{"num_hidden_layers": 10, "vocab_size": 2048, "norm_place": "pre", "positions": "rope", "bias": "none", "optimizer": "soap_variant", "beta2": 0.98, "final_lr_fraction": 0.1, "batch_tokens": [16384, 32768, 65536]}
Each number is 128 + 32 x the weight over its row's rms, rounded and kept within 0 to 255. Layers, rows and columns count from 0. The size above them is the row's rms in percent of the matrix's.

# layer 7 MLP up, 256x64, rms 0.21, rows 100-148, columns 0-63
size [ 94 108 105  93 105  99  70  99 109  97 102 111 124 101  94 100  85  99 128 104 101  85  91  96 104 105  86  98 116  82 100  96  88 109 114 106  98 113  79 114  79 106 111 108  88  86 100 106 103]
[[105 139 148 111 121  93 169 145 121 124  98 125  97 164 172 160  99 111 141 146 104 207 104 132 111  61 115 155 134 130 114 109  77 205 199 136 124 230 137 173 160 153 150 137  65 136 146 145 121 130 135  90 143 143 116 102 150 160 106 123 153 109 111 107]
 [102 119 129 156 108  63 177 190 128 184 161 132 173 172 145 123 109 111 108 151 178 123 152 132 104  85 139 168 102 176  79 135 110 160 193 170 150 149 129 123 124 121 110 159 128 146 146 144  79 159 118 142 173  81  84 110 193 103 151  78 115 153 121 157]
 [123 122 178 123 192 123  70  86 177  75  79  70 154 148 149 202 114  90 158 121 143 174 121 181  99 131 135 117  94 101 102  92 133 157 123 105 112 107 179  94 116 112  86 108 133 118 166 106 182 127 170 137 122 143 137 141 142  79 154 135 130 180 105 156]
 [122 145 119 165 134 102 108  79 176 167 155 112  76 138 165 118 132  83  63 143 112 127 131 111 129  99  28 118  98 196 132 122 181 123 172  84  79  95 144  94 200 104  75 131 149 132 123 129  94 128  98 125 114 141 103 120 124 102 107  90 152 124 122 103]
 [100 142 101 143 167 182 119 148  92 112 107 169 115 133 125 149 119 141 103 164 162  75  93 172 128  98 176 131 119 101 134  97  63  92 122 192  88  97 103 129  74 104 112 109 193 158 145 119 135  56 162 156 151 158 155 110 142 144 177 152 101 174  88 129]
 [ 70 190 109  84 135 140  97 117 164  96 124 111  65 148 131 118 153  95 144 104 147 163 102 136  96 155 126 137 127  76 138 142  97 146 144 144 120 115 156 150 133 122  94 105 208 131 159 152 134 143 129 189 146  58 191 130 112 141 195 104 164  77  84 152]
 [154 163 132 125 144  93 125 129 142 138 157 138 101 138 115 151 131 116 151 182 139 166 178 111 133 165 150 163 139 123  69 115 161 161 153 192 121 120  87 183 174 179  68 161  87  95 193 176 134 110 208 125 143 172  96 160  88 106 132 121 156 130 112 123]
 [ 58 121 137 101 136 179  65 105 132 134 123 168  83 121 135  95 153 140  91 113 135 119 107  85 169 110  67 153 112 158  92 113 141 160 158 154  86 119 136 113 124 137 117  75 156 167 176  53 156 112 103 125  79 136 183 104 103 157 178 156 120 108 182 122]
 [142 139 152 163 131  69 111 146 130  94 137  50  80 118  88  50  95 110 144  99 103 136 120 122 115 103 106 162 111 148 105  56 171 120 155 192 142  98 146  84  79 133 119  92 161 127 136 126  99 132 150 207 128 147 129 151 138  79 151 125 158 166 101 148]
 [109 136 103 148 103 170 141 109 121 117 149 106 143 154  92  83 102  98 129 152  93  72 150 118 142  99 124 150 100 142 173 150 127 113 117 173 137 122 100 144 118  83 141 180 134 146  71  54 203  98 186 163 136 108  46 120 128  92  92 125 146 194 145 117]
 [ 99  82 102 136 108  96 149 149  92 154 117  33 141 141 176 143 198 143 112 140 110 135 139 142 136 153 121 149 118 151 135 119  94 157 169 132 144 132 134 143 157 120 120  81 163 136  94 156 173 164 209 115 117 181 111 130 128 138 135 181 144 166 195 192]
 [109 137 111 117 100  90 219 148 118 150  94 103 117 166 143 139  90 128 116 141  91  95 137 200 144 152  75 185 130 144  80 127 152 133 172 103  91  77 159 168 106  87 186 113 146  92 127 138 105  68 149 129 119 126 141 179 155 147 108 124 162 168  88 145]
 [113 112 145 187 155 144 167 123  50 102 157 148 109 118  88 114 126 159 170 120 174 185 182 113 107  87  59 148 129 180  91  98  85 125 172 127 157 104 145 123 120 146 175 119 112 102 107 116 119 113  82 158 144 109 128 171 193 109 170 110 164  97 115 146]
 [117  78 137 135 169 163 161 141 166 141 114 143 148 113 153  70 107 132 129 134 122 123 130 152 135 108 128  64 187 134  64  99 117 180 157  88 131 100 115  73  88 118 145 126 165 132 124 144  91 138 141 167 101 213 144 204  90  64 134 139 128 123 100 159]
 [ 87 105 133  82 143 131 140  93 104 166 141 149 140 153 121 135 171 117  48  82  88 155 153 128 139  80 117 170 117 143 168 124 108 151 106  90 107 192 154 128  90  63  83 190 126 105 168  94 182 131 134 125 132 139 166 162 164  77 111 160 120 103 104 164]
 [116  92 117 126 137 142 116  86 140 113 159 172  66 226 139 103 125  99 107  76 146  78 182 128 139 104 107 165 140 138 137 142 178 168 140 118 152 109 117 177 154  65 141 158  97 186 148 147 124  95 142 123  79 158 119 114 109 161 122  80 145 141 146  68]
 [138 105 109 131 140  81 134  77 110 124 155 118  36 119 113 197 139  51 107 181 205  94 122 103 149 119 100 130 167 140 118 113 112  94 139 105  65  83 107 138 117  76 102 130 133 112  98 156 111 131 138 126 151 154 132 146 167 135 164  57 145 121 138 111]
 [ 86 168 122 137  83 151 121 152 136 112 105  83 102 135 141 147 116 148 118 163  97 120  74 133 136 117 101 113 161  70 158  89 111 136 101 146 121 137  77 169  74 159 125  51 166 183 156 123  79 152 114 176  60 137 135 100 138  91 123 148 103 193 164 162]
 [118 119 218 145 102 142 146 142 100 138  60 112 178 179 111 161 122 140 109 129 172 120 158 130 149 143  93 105 134 201 111 110  97  96 152 107 135 191 139 125  68 106 134 101 166 123 149  60 157 140 127 136 121 120 111  87  64 138  92 127 132 137 192 131]
 [122  92 114  76 128 150 109 122 132 110 144  98  76 110 130 154  67 114  65 108 111  91 100 138  92 113  90 121 158  94 112 130 154 216 117  75 113  99 104 209 145  85 144 131 208 105 154 122 138 143 129 104 114 153 169 114 137 111 103  94  98 113 152 174]
 [162 171  92  87  80 204 141 172 108 106 103 152 124 182 109 138 127 104 115 137 148  95 104 213 115 113 133 160 145  91 182 118 156  70 129 163 108 164 118 118 123 137 149 140 134 130 162 142 167  96 139 147 136 133 213 157  77 127 172 110 125 171 149 131]
 [155  81 101 150 122 173 144  96 128 138 132 117 148 179 120 185 155 113 113 143 125 135 113 146  97 180 130 113 152 151 140 135 126 112 147 185 144 168 123 142 182 231 100 126 101 153 132 212 177 167 163 120 133  98 158 141 150 173 182 135 152 141 107 169]
 [ 99 159 149 206 116 131 129 101 140 147 159 119 139 113 176 158 132 112 141 152 172 140 167 127 136 136  78 168 104 193 174 131 107  78  87  96  86 121 172 106 144 142 141 100 128 196  83 163 158 112 169 133 117 153 117 157 117 111 109 177  74 105 121 199]
 [174 104 112 136 123 153 114 144 149 160  87  88 153 118 147 127 170  95  98 162 163 139 124 128 118 158  78 192 138  93 134 101 163 139 148 151 121 144 110  82  88 150  52  90 137 114 151 130 138  71 154 193 110 127 118 134 134 123 115 118  84  46 208 144]
 [127 161 127 138  85 111 153 130 130 107  89 145 117 147  98 145 100  83 141 106 138 147 159 170  92 118 166  63 123 144 128  56 129 165 148  85 137 156 116 125  65 137 127  68 115 132 207  91 106 185 193 141 136 145 126 161  97 174 108 149 106  71 140  99]
 [120 109 126 141  59 145  87 133  72 124  84 122  80 127 135 109  72 139  98 100 128 103 119 170 182  91  94 103 156 146 101 123 152 110 141 144 125  86 132 165 134  79 128 173 138  56  80  93 115  67  97 161 123 131 167 128 125 120 100  92  85 103 194 158]
 [130 107 160 121  94 160  47 122 110 118 133 115  74 123 147 180 171 137 169 151 157 170  79 123  71 181 150 114 112 124 156 188 156 118 151 152 140 124 202 126 164 103 184 116  95 194 159 123 147 144 129 136 109 134 169 154 147 120 164  97 111 167 139 104]
 [132 116 150 137 143 140 145  97 140 138 174 142 169 149 171 223 136 100  69 124  72 144 115 163 138 138 100  81 141 131 133 131 120 144 209 167 131 132 155 163 143 174 186 127 113 104 212 167 150 150 157 101 112 147 143 112 163  93 106 149 166 133 161 136]
 [109  98 153 143  93 129 122 129  30 129 126  93 104 136 137 140  94 158 127  79  83 107 144 106 138 111 137 130 156 116 100 104  43  87 154  91 102  99 141 123 152 138 148 134 131  89 146 134 168  89 102 126  82 151 170 134  97  81 119  82 219 158 128 172]
 [143 106 100 136  81  87 148 109 127 120 173 123 114 184 132 101  71 120 146 124 170 112 115  79 112 140 145  98  61 111 150 123 123  57 115 143 120 156  94  89 123 141 141  91  93 101 184 110 125  69 119  79 156 177 110 160  59 133 148 160  91  71 131 112]
 [160 128 200 108 147 164 150 108 126 189 135 110 150 138 120  80  99 126 124 136  98 127  55 169 142 127  87 130 134 139 134 128 205 168 109 139 135 108  81 124 149 113 117 130 106 115 175 126 195  71 154 136 122 109  85  73 158 124  82  59  91 160 128 113]
 [ 93  66 114 121 194  94 107 137 180 169 124 142 102 129  82  66  93 160 138 169 111 128 141 104 112 156 114 166 128  91  89 109 138 147 197 105 157  81 119 124  97 141 145 158  84 136 129 160 140 181  44 157  83 121 131 129 124 134 103 167 147  93 112 154]
 [129 176  84 171 149 171 181 123 103 109 176 107 110 155 212 154 122  93  56 151 113 139 124 127 136 148 108 136 183 133 101 122 107 113 146 153 129  75 121 135 108 108 131  80 153  85 123 216  94 129 142 161 157 106  79 162  97  93 121 130 174 132 120 127]
 [114  83 120 156 102 174 114 139 114 193 121 101 109 158 146 136 110 152  72 112 121  79 112 150 113  22 131 178  88 125  81 118 175  85  95 118  77  71 104 117 130 168 151  85 137 117 104  97 111  88 124 135 132 146 114  84 131 118 154 141 128 122  63 126]
 [135 126  77 167 131  82 139 211  77 179 125 105  89 127 154 125 184 143 162 122 146 141 124 143 105 109 163 115  74 169 107  99 122 144 126 103 173 112 163 156 100 119 199  69 137 128 114 114 119  85 212 112 147 156 168 118 136 115 115 138 121 115 100 174]
 [115 143 167 135 185 143 127 126  95 146 149 139 172 150 175 125 101  87 138 154 146 142  68  95  54 126 133 128 109 172 106 173  54 110 150 119 182 145 157 130 142 151 145 159 146  95 182 144 159 182  99 163  52 108 108 114 137  89  94 114 164 110 135 150]
 [116 140 124 120  82 148 126 109 123 100 118 167  83 146 163 148 163 102 143 103 168  61 199 149  86 107 109  83  75 133 145 146 116 141 123 131 106 127 133 132  94 127 133  85 111 132  86  77 194 111 112  76  68  62 121  72 115 164  86 148 105  86 124 111]
 [ 96 121 138  85 135 156  85 167  91 104  54 131  91 151  92 128 114 162 145 110 160 144 144  67 137 130  99  91 143 217 126  85 134 160 161  89 102 111 126 127 143 124 135  96 110 125 173 170 194 131 172 151 162 127 125  77 106 132 159 167 106  99 183 130]
 [100  99 115 150  72 177 154 113 173 144 167 129 152 118  81 133 151  78 117 134 110 174 134 159 150 178 140 108 152 146 105 111  94 128 123 167 101  87  93 138 162 139 115 159 155 115 203 141 140 137 107 186 153 108 168 119 129  49  99 183 113 160 182  87]
 [141 117 102 151  42 136 188 111 124 169 127 134 191 153 112 150 143 125 136 105 145 123 131 172  88  95 128  97 124 144 167  99 181 116 206 100 121 151 105 115 133 133 134  21  91 124 107 141 135 120 101 163 160 164 112 129 117 125  91 124 102 168  73 146]
 [126 124 175  91 181  77 108 108 152  70 157  69 155 102  84 140 170  95 182 145 102  46 107 196  98 129 157 131 157 147 122 101  98  80 145 108 168  94  98 162  95  81 147 115 124 129 135  88 143 145 153 157 122 106 114 116 157 142 133 132  93  94 162 145]
 [130 119 114 149 159 138 133 167 146 132 133 224 106 221 138 102  85 149 101 113 149 120 116 145 141 139 102  59  83 104  98 167 155 101 123  93  95 101 132  90 141 170 102 169 156 141 116 173 180 101 145 153 113 176 126 118 177 101 172 118 111 118 102  93]
 [ 91  82 137  75 162  55 145  76  93 147  51 188 130 123 126 133 111 138 132 132 123 106 157 105 109  98 121  71 129 183 137 130 140 191  93  81 120 150 156 138  86 113 106 150 125 171 127 130 133 181 134 207 150 111 150 132 133 106 152 116 133 125 165 172]
 [139 128 134 102  57 177 164  60  91 181 157 162  99 141 170 123  78 145 113 137 107 153 131 162 132  86 113 135 112 129 110 189 139 135  88 163 170 142 106  97 138 194 132 177  96 143 143 127 178  76  92 130 148  76 140 125 147 116 140  89 108  78 118 157]
 [152 137 166 192 146 131  91 114 151 121 175 218 135 109 167 105 101 125 128 154 144 133 106 156  86 159 149 183 120 127 120 104 122 131 159 134 161 107 134 139 144 208 115 182 111 101 110 165 128 181 124 108 170  92 173 103 100 115 168  72 172 111  87 146]
 [188 102 183 135  51 131  82 102 138 115 144 104 113 121 126 108  98 106 120 108  97 145 168 184 146 101 120 149 134  76 164 105 130  81 156 161 102  77 103  98 159  80 124 149 131 156 118  73 138 134 133 188  62 141 116 163 103  97  92 166 136 123  83  94]
 [ 65 114 180 173 116 167 141 120 161 128 143 110 128 141 120 114 136  80 116 160  91 129 125 114 146 130  71 108 160 160  98  73 135 155 164 157 135 135 124 162  44  91 131  49 122  73 150 139  52 146 123 126 141  96 127 179 127 142 114 132 125  90 116  73]
 [143 154 156 137  75 153 157  63 120 159 132 145 115  62  74  84 145 144 155 177 128  83 129 134 113 121  86  86 105  87  88  76 154 178 141 114 119 168 105  95  69 145 177  63 127 144 145 143 112 157  68 147 163 149 148 134 134 104 109 136 128 140  90 152]
 [106  78 140 149  70 151 168 134 109 158 100  99 147 170 110 102 127 178 124 121 124 177 175 165 133 131 173  99 125 142 113 113 143 136 124 125  91 146  49  95 123  88 153 115 174 160  95 104  86 127  56 156 161 148  98 170 153  74 117 149  60  97 121 143]]